{"n_kv_head": 1, "activation": "gelu", "rope_fraction": 1.0, "qk_norm": false, "attn_scale": 0.177, "decay_shape": "cos"}
Each number is 500 + 50 x the weight over the matrix's rms, rounded and kept within 0 to 999. Layers, rows and columns count from 0. Numbers have three digits each.

# up: layer 2 MLP up, 256x96, rms 0.198, rows 108-176, columns 0-95
# down: layer 2 MLP down (transposed), 256x96, rms 0.17, rows 108-176, columns 0-95
up108:462537519511468476558500473530513534555462458453516528579545517422495470588558603572540389497563488466438590513516569592489548463443535466414491486480512521514454531439500547498494501473481478472423572489374512481475484545495494504536537447393429530543447478524509423446446544497443493577
down108:594442459483530458505454542465570447468527611491420462518588543508570413518559414568503529443469505516488538547489424432589487554502480469438485480521516511579485480487526423463504481555473427531486485516524492479428437495514521564516346556496538555526529458487496566497554459509538430450
up109:520438504461488452512434555455561425378515491515516511515428579588450440540498470586537427525408538418525479470622601457481494539516537654386464488538541566467544463511446501529400492519529458459523429566486564464601418510466489485617595435553530503516469503483491538452491510558455493511
down109:532496512517533536531497398536545492639420439479520501493511458418576509522637503424504515502544570542491408555482522564478555502435457447560488454536450508432562491504528519479562467447516520536539523452478525479468500383541507508441408535492476552488530567451559480503548419463571554561
up110:506532526424454515442489405514465513507588548562562476549418555549464359454514474543563477445543447468503473472459553505493585457494532541541447426598440456543435526511491501450599492491479536469447488434505573420457448441527524468562506517389523473519389540566540522525462497539584503593
down110:626537461463562596540489517550481437405410502549544437473581550439506498444537496483432613459490481540428399513502489482529468501433453492460406422578524447490405544431609489443507582486476611536498581531541447490450469452512513540465476524441466474503496440374505443395456492489525565510
up111:572475446489510533466502517458542502468435463535420571560530484373477473518610509470515484459473501432517543492461455523484542538614603554614508506485426493531524503558470559443515504570468512501586515448545487539483583501504500502533532400522485389547578498544529610440485508533525485458
down111:537526561426411458534508495477496484472540415459546464520556509505544518497516493561544488560358546430523518501498551434475455510489542545553578520445513537526507463464443514381534477524491492361471516556518525452505481469496518555518520564547462474555369538531394430455486511536432519491
up112:492512591417599455452472612489496597473477627516531480501499526519476465426528532443474583464523541503496560507401525394429456372436562504549529460526383480510531516443417566473554529557519439472439561447440597471444479517546617581499477489488526511578447452531509593504407533541546621468
down112:495550465542460440381553414561526386539499300498414500523542442508486461532447506469493489493565450488530567480557547525612459470450481406487517497464626506463529507426537543451561546554549537563589531455467523427470564454480461487526477578494545555549550565446564576499509505518499434521
up113:407491459503601513546549454462587542525534524458539513383529483551542577527480504450499564499536490462486482552503537454521517550535535466449504507493514549462549566576480575432460464367559493406442525415498541457519465451474492575441608580580570460485509465552574447446454513377445534450
down113:549439605471440511598433507545449552562492513515466570599554444438482543496564516538530562484509432488455467499468451482435554507550505473573454518509576453514444437500499525579489541438433516570516593552540560607502601562566530457534424542582524458505449541505467494509562490565483473529
up114:520487633557567576427525585517473519521517473501504486534585458411461466463516589524455406442492510459544506531514427608469533416431403547474422393560445598547617472553460483546475465527492540568467571509509599475499550544550525550536525523510431528554482556441533476428462430479482464424
down114:539566544495507520578541466429512532459516482513461482449518461458442512503501455516517442445510502481471486414479567504450359513606476566532429605605605545535553550508545519502415554489550512526461490523458507561485501603384544461553478392570485514454467395604393482507585577448440521566
up115:553515527527520488501538486551518469500448524440533518534454476544470462470437463446490525527480473467508533474482568586455478559521493527498511549459565523438435386470553572521571594540491557465490435506620579483439512521476522487483507418521544456465427519512548458448452454525441493512
down115:558549501568489524501444449551454464492467555455427477426473447541548438458527607465399549526574459537526456484465536548390479467542518612527562452514502432572553426445475486482478520501549540415465485538483554446512409461554499534500486529490485531541441502489453607529477433544495540508
up116:482500539540487509473487502549483547559422541400570502494549542486523521473502579450448429467473517468463574559468525508460412451508524469530548494480377449473426476470489497493537600498546542492510501551572581498495515465531457475444553502521501466512534499490469483426552528447419448498
down116:481507462492480485471479467548499558478452476514502558459475474609544480469619563420502630514494517510514522452515522573601542501458399433470472406527552504477561447545498436481479517496489480521502594520498525541581467451445564504502409465454520526521511474578526504518553541480597498523
up117:526481336514498494474543604564490525446454542502587633489569453441477500466438442449434438605485538535511510465547485484460510464524567481552495496472488536518591423513479527507591526502522450545483439414428466516432535464487522581515508456438520422499465656521485430537472477546469447444
down117:572537513549517455456535515538470511510572525481492442603443518457499519634538489479524525533517513555451390519580449499470430500517474570583459437509448543436452429442519417499501519434560442499493527533480404439425553566579494510535547499535497493530568461542456520510515587484614551573
up118:495461449549533496503482484483546518535528443536507458469522490346598461563547490462430558537625538514477606404482479502501460562550388619570534474525542490422497582623500314560565523548507449451460563582431527581532549546453580503461516437467517492393552477493463469465463418459558570594
down118:491533425553510511547508523511579407505597451463357430509561547412560471538589507431457537507539571526488527498561454559513375563413381623515487471459479427575617578509515418388450532524498512474481428538540416619420462561468471555566420516605512513503487497467583379384524537421487558487
up119:423492538354495432412596495562541502475526465559470540552506480550598413440529521539449398390586545478578598483461520414491545519453543535575529465467478404485446509520480464516558482412536579478457569486524618527471495605475452552481530532478523543437536413557476575594430554557512470547
down119:538486471564541544594504610447428430428497510527483505531580537504460459457534511382475454493459460485433476482488534523446430551460404382496528487520485498547642483517527513499428565608421503540477515527458515452503426460478569427530377427475483464438544538454439473494570551528571561450
up120:425455560563590575444541524506579609410493430524483510532509531484566487537534460498529400435521600565545598468475485471460488539573507560560385524415556529505472455538489575490518489534481493475453518479425487519460513531475554438472538419467486426558507505535495487451515484499552541461
down120:585539427431555463561523439500483615525561417446533560422656512465554451561505527444502517509543565531473523529567568507452508501604484534474543567563524577519480556540498493418467546530561543558522572527531525556444528514438481602550469483540497539574485535515413438515520422496495542547
up121:455471497412449530522557459471546482478555460543555464515495588438569487446545448416456543462527508555560426484505559549463538609573543481437452446468498412516447512521568516505616496565510483567585572465555464579575457424450555399521465477341532559450584505531417478511514461382482457535
down121:457544443580525511498443549547443521475497507492455506389440485475533506512492521468562450541513472429428525397510541599607453517462446436521337481420537424599614495583520510450463499560491522545505440486445568447540525485546443505527500456574530475598573515594479515542527544513525515562
up122:449476499588522497455542543540490574582554403544448460476555554359486568562499543377526464501493503519516561553363481513451489556535530530521543467489487519500447525527582401537569583617403492463527463569545537555626525530512521513377514603463513491404500450541504606444465514467584389447
down122:503533544536544525417467510451570502529608475576580384566564471430483453521462449523610519522474480522509406479452488487541494449418504491502542574395430424575575533493423499538431442443452419501516481535540510438516446457437447447355553459542500490479537439523436623540543481578417526410
up123:521614511493454475469475508549501490592460495517543460512503549539440466470468510445454586492480487416512481533505571521416482510566461521515404386476505521538536507531527528510537540498499542400462493427455491522439513509421575545443478529419534489525425474391505568479530428501519505602
down123:450426479510585523510502547559580552544508442585524513494387520426436452548501425503545507530517532513484486458482537473549473575537490529509600530487435566461497540508567441568580501442451367471457511497530492534480488423529399447497544601461488525430433417504404497538515582568530480418
up124:479501539424431537566451450425492500436466546476487429552534527525460509511508487445419548458524527459508421454418534492455558484557572489521405389493517503514495525497488526486480581521479527469430499518549494514465495647478476464489551480397549533570490474513599509482489453371544548468
down124:501582560549517400532511419472506483510506527531420520475408552516478572443426496492431489494529547487621444484459419415602601390549480499452470541561461510503495474499529493505422434397486452527538451628489467461495408486489491581537451475477383575387534469488531477533462504443524467447
up125:537500439425498500384458478541505431465537454560422400535515536453512628512486487474567507565436431452540501511512451533523575585572584474446514495486574543482482489528570499441508553497438534577466485425451446579510422480498605465480567522463495497599617568503489601466534441516503524497
down125:477569418502486464522542520519525537466432504451437566548564533609604521495563484495635490512564451489502556506448503488487512522373443416566474498533442536529515502502408462546511445511479462476528488518493476431480465548512520532516450560565464458453403507459539428503533566496492495585
up126:470488564460586542449550563418480482467493538459533543526490530485463458468445464569455535538446579454558416426498521532482493503544448482470506527536501474499436449483557568479479505529398550530515440556571462523525538518527510417479564588446475462465502565491539607450552438497453531458
down126:547587474456463580481442479463530447574448477497406435529501516463512478484440571503464539443503547509540530504481416446545476477486448495481451447485492450463506511491431405436500524519510537442580549495573488496524561496523520483402482489386506487517564495521481527495425485510461538491
up127:399567532589539496535603518635499463412504455443467526484513522469496507465369488457450415412421511549543479503508406594528589501464465466527500459486486604437439506464555578498565481509520477513447466575470508480499444525535558567533492587429431418556440541510498454507458516495449558478
down127:588489478505501469396563446459512528612438509460467521463526459454505524459509388471490541437533494551478439532506586505526536585569503582497464530531487517506502507560499508584501458553499642578560436516496389505567527510534472531475508571567542491500550540458486501437470504481526454590
up128:422547445562472540550415501480465474582485519527481467509453514514497526468468496457500496526429540492504548458437510579458482592455535461492503349446557568490528462540499533403488449470452509466506427467527527533481454486525513484510475462561499514484457433578482479421554471597501551504
down128:528438505517519547491539481497524529505535535559495522438519534475505497566536539472533467473572512557595506505443464477560572533498511481438490572505462526564523536412493494587564479566563547472445502627510479439554438551547461570466589560494525518555514456522559472576499514504527497491
up129:501465435499507511473460500500482518510541498490504498519405528492511488481461583507451419577441586531420497574618533497517499541539543535455568514539473609526514523551523501434451519426480514524488529559514486497471489443438491490500577518447503410461475533503577539417536525445535576536
down129:534549533540560434464498495534616470513550475541511523486514441532494530418524494535457492519585532544618478473481551556529496420446408507513406445528455452459478541524515517467481446501550471496553433570446536509517448499569496528468570412497566556487465545480504438565562476415435501415
up130:443474552454524495572508478468418430472539474555422539506382464550452462497549495517546554471459543529546551456447482521465544543454493421459458439526516488503469500468476523607510493378621503443393368503579524531571460527468473476486527508571549522491579532489517509530457611539530479524
down130:517462450506458493476482474525461571508513465464580498515555536446396535515444462497485518547575435436443522505571533448480503451565523557557541596487507504509538497484470412440467493554498482594578616462448449483512531482471480539429457455445454488574460427484471493488468525443430501465
up131:542503515431464478524461489472555469454492544543559485508568545499493488477499505424558560439498421598495538593543606452513416504550504520502567444456473506575478557442512454462466526513485463455413444486567519492497546513533471480505465537501438511493508436475499570465490456478429467572
down131:527548441562538541437486476489447515535421484492468535452440485468605457487516467455542461504550540474510445473502479551464492493505516491520464518532497520481475483478508498465510502456501558580533460504411467491446522562458452531554517494480488477503433553518446502542573498530519434470
up132:429492448489539544511565502603557445493539494485520536491446496516455568571453487601502490498436493547476530460580568520482472414415402440495637557504569533492405505441492421505430503507513467437542459567443576502467529481512503531546554469575381619556543534460506523503425509569447515561
down132:558491552513438574477494362417526445540528430485536498473601407563566559496539488414546512434566454427531462468553447502462564572401549512500388499514614483391414490498494512575509532582524491477422528471554566501596481540531464478450536496440482393496538582584420463389554381549521560454
up133:493472438484526487504477598480546485531535474573513408472507441554565484470334529552440543481407523469461408487508472494423440497415536534409455454482498506548555453478588530511522410557462456619579501468540471469523418470541568562470471526528504527582569555574526525472455452428482566538
down133:521489528614482510494526517463436469476521601509408527504407488603472567532429553436604459499463576488603529415523535483499581501519491495537501544533492493552521434523481573485471458401465508546508466545451504538561495418546528510487477466449533441476494450432615462587467555523433481425
up134:458468441563536474503563519516494376520541480455528517531565514486575505515605439533561520433604465514429533535499468499573506475508503527567665435562543505508501366503532446529581533428468540496408513479489517436518528540460369472535555576600479415561518456513508535628397507508494506548
down134:524550541530591477526475543561502460542550475501534530456444467528516460493396534539499492529489486569550485533476513452498483447481524533422466482416429529551557548468508544406503546554558453439528545547590491548526520582619469491468514469473496504549521449513495550450529510487568546498
up135:538444562538510485546525455525471567406513452542439456570480456437522534533509457461532446464502511511420462414553462405525567468508545349598451470476564477584420628530528453449584516537466431535583580504465475530458401542507494411406577475557490457464488497531462545480534509486541537548
down135:401444491494550442495520404436418461489485582550376498485456547425452534438481393436553495496411398533534453459443466584572538602440513454322446471496511459476457544537545537546460524512420553528348432570440509517544431544493623515562519534464485547493499437547614575478510491435436482487
up136:433626433563427594515433544504459626482455442489509488531483489481445586555431502528456477501497490535451434541498490532581511488484456492539506496549499570475528476494533467470437529526454387493495523511445379533482476511520500642560480477563512566468475426509552440473460508487589508535
down136:608522510481533573489577439537506433501551550550406475535508547599583385502563526509530508532503462447451557455496551440502439539581461495468466485469462440484419517573485480515510496550499569545513479485531543453480474496505526440546562449459518416521480541516477535509521472543468509426
up137:476513471490520499504502533501495541593532406527547488449409455394494354507511609591507499570468449407451498479474514592439454472517526527506617515507438524579532527385577531466410450573442467555445483520451511511551501505525540508429506529544449513486550488584508502512492445527482413384
down137:576572441522485441482524523580580571494530557505463504550425508597456479449515423418490482489517489525467585486492544445547437571446467505508557570528608444431546530503420556463518517394503540579550481467451480471461496472403571473436475550543505559470517418427488528436509443569489520454
up138:547474510543496545500463510475451391557578472507470469495542438497466551574414544528494605457480480488367490388524488455446559454492517623419545583525531492390576562530472506541498507497508412495585543608520435604411565568660551527514476433451476495473462520415468554515565440419422484556
down138:422483475356473475457493402531636423582452478382544478503536518465556552544494411462441555484627507410497409426542603530454486464469535428611585529496525597528458465453533524467582537511427476686524495527428536436528561495485455522430548444505568523525427521470461427443374415523482535532
up139:496483558553485400448592457551477487478523523554590579537510442514536497537460503536479551655485510640493473490526500440470495531543502517485514406476589580446541519535588407556510452428525438568541434494532383541459460490534561435625492466598514544414520580441529451473468428371498407464
down139:489424493516549545539514454543490475536484590494502491477480479489491501487485512448439479515559498509469549435443446579464539505492417569524493541496429390489518469521470467513525433369411639313479504503495559445547551408624550518520528603505463433434402521474485575514535526583619443512
up140:546467512493426590480465507557455465578522523524536520549430512548566501479519463510494523470480431509446438569452545502497427373533562485491519499440374478413596466491491548524508471489604598469570459505520473450470454551365534529443515592608475468462561549532453480538427467517434579443
down140:525607474515517418540489561458486491490548440426419452511506503463415465602474421526503546465459564441536505478494475491521577556660443479545380556548448466473466458498454498517559509511533460465491451541515576557470549506532476467515457473418516650479442533504641479473559523458537509559
up141:573485472507495531465576526418511405489513562571437450534497514498477539503574564483487453505502535419381448576426534456485531531464589520505430452566480433504526509518525533422503524461460349552460425539530500415540452413548491474554522394485510456460415497510553518443589454585472552513
down141:499514488608385508477462554412529507571414423474488567472492482518471538533353512563514389478522367567563500510462544521483431460423500479419505508607555515492471549623444501545482604528477530509401388490512560499579558418527566461525528496458534602508411559443550481527528457532468391524
up142:474501528533479438508499412489588427535522529478544393516542524562449450545486467449402495502438492455543600560444497468533534479508492451430435545406467452473592469552504522474459569486533424402492446463471526513440527482486475507453483458552468503458535508636500441569483470570599590535
down142:568548456515445524437482500620515500466404524514434544373449506497450574478366535485508503463545515507557430543476336396487409521462507532433614542516423389573357435551525436591513436501375496427518418570521427462569434458539431524557558471538499473496482557417502529452505459511466510525
up143:520512526473486502480561465570406528476518398495518457525434497398527467481452423497546525423541435546547492499416511515501540443447478535496536538478627571470469491520459477479467489567489557390450476442493590491587507558545488495468491527509433446569487541461500542461458442615511506524
down143:498602473541467531524552531563571539486501473490428540416548413489510569518524408504477500471571493561564478506502501584452436609483495549528510421435601502487491397511454500527497451507526543593534495488585466516561542502576455407543490490546535457503477494416415487431549477446480545461
up144:561496541483588532573493531444496494502402476528558504457512509478399499470441504448544483514534478529518630405540517582437469454524460447557608452410569402380428580589623627487516491532477590527551505552475543540523514472507422518400508505503471485487464478478492548507490525539554460504
down144:554453491520574602492504418453499560467546339463549454544422444551544549504513475494464482521553482614535462387517538545520529545473514400521515402529458410520440484453472563547509510469504533547612448465551443574469408512474443491545456488496552495532453502467540441531461334585507555562
up145:511439526595455478567521594490470526439513480483565471539465425419505497438526577573432530495520483501516450412370382503410541500520392578485531444566525636559587544495501409588513506528501494549435458487483411584445448544460554500420472469554530553538516537454496377525583509522490520456
down145:574544538482540525537487484472450431516473565517482474538486480504563469548584528430559604429495521499518432591492549402497558487429500442571481495572590412407487466420482578412484487586512609572517506521450394475565424520520383433604430594536506496476610443501593471494566481447522438462
up146:453473471537498398567552510457554421423529472459460415505511494548502430524591496576509518502466542485551491549470508486620519463554520489442548581510471524475505558512486400539477524542535475460444503556625469570580453400491542442476447590525440509449514513541489472465455475399404548512
down146:532558501488499495490475543461510508533487578486541466576489469514465551577492479516510469538520498445517521496556485520447495498440462512526568408526473484480505539401411480501572442451508455490550518469360478427438539513525556561423536489543548444534439394446501530602501536468542495437
up147:521532475524506459499482512430613509537417434542481552427567427472534524447466502520431538524449514448443484517509584527480467536485451539528501510453509504467518548545458499510480608419518470450594574497577473463481493551463421437429472417608504455515591476588550471519527533514483487491
down147:580475468542428560473510535595463431467484517479550559526548511513373402488567578468541448581477427550446521557493507558478453483454551442472496477529426452495329541452583523567540438503545507485517555455552471533505450487399455466549392454531598566433493568476542426475465471468499500401
up148:547540515577416549478470475535519472470573453465526463548558473498470504496475479436513563529438476461452496543482481488569541459494516503577563416489524493477557541468472501440402479547459428437424514561552506535477430437539585499420457546494491471504505447444437500557571573462547482499
down148:475425448439564437502517470480506450551434491404499435526516493499475488518504482523510506500616442521438480443521489543489535547582439554571452572494422421439523493487437480573594491488482539487533453513450481440521550417528470509533442582455507542529389446486492469436493488452396598371
up149:552465442491507472491509599527394581571521541586571425521530406507460508448484466459382567534484467424478549482557412481451515462571497493455521487539501470580467522477584533588541463460495516439510563588592446512473499562541455473580492570405582594558502600520576417456451517497496424468
down149:435467509473500546490435445552407494443507573566382443490431544532378559519457473514529479436463497535585501459457526471483530443430540533520462536590424475354515433519419516474485430500483593545550514487498428573528524539524436486499589494587439449437422502478380489563439579447549556499
up150:464481542471509550483477497568566438513555375500476464590471585455585536485492575511424469546490436526504359533536461494525514459505440461445464539506513600536537496499460583534536486552527456582460521548488486506479516497488587573478516559562338465479463473475498500529463476505537524449
down150:492482493526474489549478585520517638546492505505494466503443489599415534525483457542547515575453556521640602457502504467520545572435542486466539515504437420516501535519410508501531528437545601492580406488527505498546473509507459500515464454537536555473490469528452502522501536471487466483
up151:470419566462468602496463380562450576492520479522453524537581548445511510411506499590515458479516448575484512543559449445439495524501494540509514479524543517423523523510537458547506549504441541451504559395486514504534548452486517457524485524518523458543497505531450472494437502521545394507
down151:597608539407506584614499422518472550500520536478397526509603622480474419510424411560438406555504476521514548466470570449570469556554542427492449509444464565519488501470517583411443545527381525492498471426527509553525495475492514525494542452399544426542546558501431523551482491461509442418
up152:373487621583512561566446461473442541564528507544486532510458531584477483418469535504394439514486497500417505438508370411501562534537556618497485475538452471537387389547575509461494452498466446501524453586506545556546515525510547462403495528544555486496596553456442586487505495536519529520
down152:554607436400434532490489497480578503573515592470423496466446505524533514464463536494476559527406525522608506502537542467550377544496504569491473561551451549497502552591477485545427482578534466498491502521499526467497551531513450464588463443435481553475514466542525459499551611489456505474
up153:472617444522509440539482466517419483436548505494505476501494500426400532492508529485433470497540519430537364488475555471467465509475605398490517529445468539561548519553525513435582503456452463517559464452504469560467471532510480517552491567578514478506612575549543431508500581512524489484
down153:457538536557463476493506467533557524527449563441505459455480496484476503611494502481492574607457539563473594526501490416521477515510413471451438407517504479500546476537544580482410497540636550452479454578506463459590515479504472510417382537429547545431505481390501383546541475393487523535
up154:534478575531457593481432626564503582472450482485543549592495492503496444438430458456550464482545467442537565458450473533455617478517460467528517511582507468467421397477560519466450482594501426434485417435442532452487569535528509590437522510461500508526432515447509582572498549573557466441
down154:438551548576521421511541465467488420517469429436484481520442472416558504483573535563406582551464523521508483525511468470538466548458517483394524491472484511491583548520453481472534493433529556518492543440516511477526456428533517451469487512572455527506498489549501436479520443452401537493
up155:556468532508460526512533561528500494456573637538569540429498488584451545464457495540508528508448537462516513514475531499479541522508493446537455446482473456483577489445493495478495428553430527603629466526516510447506555437528544430570493474546360537503456516537504411507548464510514412476
down155:455537532534497492527436508529538427548428472347505511511531476432546459596595478450483496517563471519439528491497452462528541595436552590563462423486533548481509517508487517490496538520545447492436555561446418508487452528507507573433550508468524415443579448507490551582527458523519491474
up156:566538454406418461543499441563524427568539539515486552420516484566475496546518458462499459528508501465390532498489528407504592419532555514449553505605518480571632462529435460485511554467564527500405461432516456546535570516504500580465595572546534513494551512569490470555429521548473450528
down156:413526492520511550490450536442479528426476431445539460555468487530477471518435529535464490492474506496531510476535522515466414512637450503512481439435523524483377507535442474438524548457389499495491471487502532543490463468521537522475457493442479535530435495498473540479550464425543540484
up157:462532503498472501531385415531474429515476500492516566483515539492434541404450482513523548547443457578486528569462527502420555390563549482497519474527559478475528469545500492494513564562535483443467481478497484513577478605440487478516507479513480476461488516428497439532422549467544505495
down157:562546473537463540480440458491553456457416497432517475466511452565552499481505506499505481508540539573503480446514461538516495509545501531435387466598524526515503488508467514373490457497623497587520429533500571423550541544492486492483490560523585494471529458504499484525592559497487483426
up158:467365470592505563506484465497544516483577436513528460466444578545504423499414398528490538498581446536502586534529504437583507550538557524589484469418596444526409531544567503460398527553456558358463604523445533492484465522521430472560543513557521423523476424476500523445518457454512468488
down158:464480563481465423474502513469452443541505515465462527525440469391537472532493501527534470520497394578445522400556545536489549545510524450428496487395493522494537548409494453483460543418580498549566503380439445533389572504505438502502510472517602581456607443470459460524503525499442545500
up159:388525511515532529504571534534512534494581492481579465515538525469528452526555517457448506573529579400522565615542516464484425461538477434458515529443491527455507589398507473390482471647443470514547534473507538545460438496447584427440496541552504541577461532464491544470512623538443478510
down159:534473418559559489483532499516506519520508523529470493485395467440482586463505521544536434652534459497546421488516442463503532472583511408432489503561500481547504533520518477529560578386569491459482545472428519491547533559564476469451485438535595410483492513493604569515441499489545476431
up160:495512521481451525530441431462479473516558447520524516548500441454566481448528454443508502457509493523552548497462476478396507439448576502526579482460501570448432502594479551447590576526437448506573529472372498582471534553514502494548435517589540525481529464537369576501429598475554471479
down160:520633422410459512435459506454541555628536369625528517432481420556532477575442478491451568477562572493556520527530500502536525454463494633531457512566396486433489550623542511448399484576508337507441479494523500415350580499551508553484503555489548506490474478464537500555493535412525461527
up161:396482392482496503534497444535587536525473465470571462533512523502421505533498498447481473547576553578534575489438521474493434419513536465527471511425517502501477463546511495454565499491596528474479465455458511554513502506502486427496528448493553464463526490553485383457371548456561493572
down161:430499520502484455517486538401524477496376478561488475494532585563545414484445435444550485511558464509476589371425408540506444507569442554507436518581487395495480466533486483396543472492433462505465434559420456541513525505516455515481550495514526516492422458543514473448482445485479570449
up162:442437520450479501569504519473454523498464527469548545544560482537491552511463490503434481574465449524513621527458506494453549353560420556420502573514505572330563411504457497500457497461504504510585456494532538511542489452557477587452532487570510508477468559424469407490503553504432526452
down162:460504421601494465488548571415559542543484505548399383456476491515457456483494520611590455443536519473550548427587443555532501491568511518517516500535476403497415482423500556531572504434484552556449532452503529439469545436493484531463507459444516530483557363507543519596458518545520592527
up163:540483521564451498496478564463556470536534490538514557553540453429551497500442476434509445425573495448523511513506489555485435477435503408527531531495499488488541515501429582611526484438489494482461623494502505443485415554458483471584516446422512426473579431556482447561463483555564482491
down163:555527463443465526493480444497470594519489516503359585594467510544493520495458517540569482483520542498544555526505396482554603470529465589537510540511541460539503529592471560407461553404466452501545444533538519440525523498510500367464643518429455431441539483468441515519555505450393440527
up164:497486488537501410518573569435577337445455470495560515509521504454442488471485544422502581571429554456534504451431472452557560505492544549446441576647568532534512467543652478550538528536508492529467515448530477542440448609446452467438548607473524485516514442444545566456519556524527545344
down164:465516400424547574320497528567465522515512506502474446450537448443582537540390494554551553559521522407449566446545631597421477369501565467564519420440551475495444510559387462452370576516509537559508504519498524458516563518540464463469575489539512531521520512525432507467476483575518547583
up165:485474449502444425586544551504519553553548411450600574517473598475483429522614634546458536449419569571577479586482450537438506486548542441568507471430458504513499503522456565455517527428477523537562554414476382439432522591479575452395427422412520481494478469594513547487529454500475505525
down165:468576513516614532533487546450527526594565486505522526372527438443499532603463564459539495464412552497442474538550546505598480538524551509572525368471544538469345466510480481555465587537466541588461413584513539456601560529461413506523450557422547404457529478568499489482447457498493568469
up166:503413523436439552488507476576565377490529475481443496452481514499533438593478489486560511430408493441515482545524469489607532538578593427536618437585401433580484516468484641473445564409571468392473525548447472571468585476594526543584476542504498486447525488499484564577523515494497507593
down166:444486503494514525512542474518479621535502562561485446471403528504504549414523500445448550588552539569524498480492530570551439522488446580444471493498496552516516482494529482495574448540451452575531520434476481496524386567440498453470533448503501472561408517545511475525579431501461482386
up167:436490467523530486521452524558386451457637552454480431469426533519496489534453623459617487479561498483442439510513519558485578440510582501509575524536485471528433496565526586442652460528471517486438490486484475557473524422494499495587416519535518474523505543471464545531515591416510414420
down167:486511541447580377434455540529437534632506502434450430484632497562467560618549543517592426486557491472436533538497588507441483495588469543504411475453516370479444484470496506484523448494589480487430448392400564552490579659432512549506479500607526523475508510561497485464419525433531600388
up168:450409613425488488513513543464430524576446531475535444432551515579554554446557520410451635485552520494438652503508516554468426556497529532425485542485582448451475477566445454601611492380529498492466517429536434400456501505510461496515532515474524508468602424503538555600455541450460483458
down168:470575486471423453458528523486599513489486444554401523549423479538461504481496437526450508430445535468538490425419539616506549579480483445568523441505459526556503565551526458461428471457398583537447505532457590510520491447538560528525452570561486485532365546506559541438509428514535530548
up169:573554492593464526539527507461554506481487496543545462503509546536488529522458455517529567514419463429556467361577512535509539497557460566474530476385501461526581532467599500421452571503502523432468467453397449469511555517497493384521389554598476460500467431498488471540556382547590458509
down169:532457541533498474484477535481474542516520482501397507509512542500454537454434424522411508422542498507534531473537559497517466508559549545466501570534414457588507447473470454555517603503431484601419506490422496563493539427445451541585443483528581552449489535467524529482522557447507524558
up170:374410451497386491488500547520429593559548588441446516479571526515604564491556492629498537512584556504553423424472513493525505574512460525540516506437528483448460532554513451392506424506507549446529498489474555506438532467471510432443495501591365488494449574555486523493506579545510432454
down170:513568507431508513498526399422448549487516451596474529487508470589499609467548540368494522515490448581449555574570525506542449457502574540553523527503461521535516506547429584535550528455390462539486543520499531558593533475442427505488484430452589423554486466479565487498450486554424492550
up171:456482474493407408455532442516516477489553416514575584541579597512503487423442544569476432441467561479531509554476561465532465508465573421590507538529554505483522516399466624478525427547449492476549495454509566470333513425417486394548481478531527477511415480571537479459520439514493493512
down171:476488538492589508493554505578523564425517519527533436611473443388529464530492470548501491485472525465517466578539507461419416526480490532586511505443471474503559526410588552473633421428530413523420495479501435590517436484561466571516605495454467523428590372548449572442449498575516448365
up172:389508534561404570407478573512568571548466507470606598532537516435519499479519530371414449599498426486558476608519521506444567457415467506506629575556557463490423472491462524409519416603467390494469497593556492527423471479539504464501439599374477510459514446514527551491449591520548502484
down172:524372411570576484503561448474447429518557470450455575430522471522376535578472451493481482550497577490429504403516530413463405478519490519625524469465536440568483540536450480529542631508464494496551508499458476449457485575505497546530495517479620481531467662432501526412526493540479536535
up173:484484566487491494449526577525503492572455548528459462462561415496553535470517462469482546488412441433450490495491539596602453441583506553445475479491465497490535526541547489417548474485417456487526451491544516478492513563571454477532478520610534378448552545516527452482480527508504425475
down173:499493547526435522437392459455426443576491506476524486516472435521401509460582521426477452485570487516452455529511419578532566483444452568449517502450486414572475498379562522541544464462486566502505550520595506433494414519562489509530372535499580485491442507511503550489494521470459477509
up174:445466484450548500514474515484548487500597540496568467503424453462512456481445564438508507555489518459564481565485537537473470546438516593400588457534498562491492508451586484501562472447488447526510429496471564477569483435510496531536471484502490488454505435519499515478513510592528432495
down174:544477506501534538424503460545509526499454623483483487507549492505478457497531500574492519457565485529533478521543412439586641507456484451484493566414429456488552462495511552492454494436505574489607533503549496481489445502563537508571423498492458537500486497452563542515559550506473515455
up175:430464549451527484520483537441509411520490487468440460487457512603494542505554418590539466556485439429409543454551520474556462583424480523555472459603532513498515538569408462507492507385513411553532496546558447503473409435524521528528542537475402504460539575513503449512456449490460557465
down175:502532482455542463512480509581616594480583467495553487546542474427539440470596509447457445541533556458637443474519441600473429508465488479510554492378461464564499460466531430442425587587455547564462513574470497463501548566486473498445536536567570529505589508466457519415450506511541521465
up176:384504438484545576595541515510559537519466493407579506456591552488530426636485511495528488497490505557559448526486521504478537453515487469461476490491549495555530396504472495479489457541599488473476530488444438519423457475506520499517524578504468478430567446460502583548503518485394502416
down176:562487496523477515438405541506477478489527559634455503494523460502435527447545527598523501514487493544540569520476482519473476511437458544480470466548484494459484506501451507495500496477478504568522532539493477496493471578470478502470452442513544534491478570515597424416540528472568465529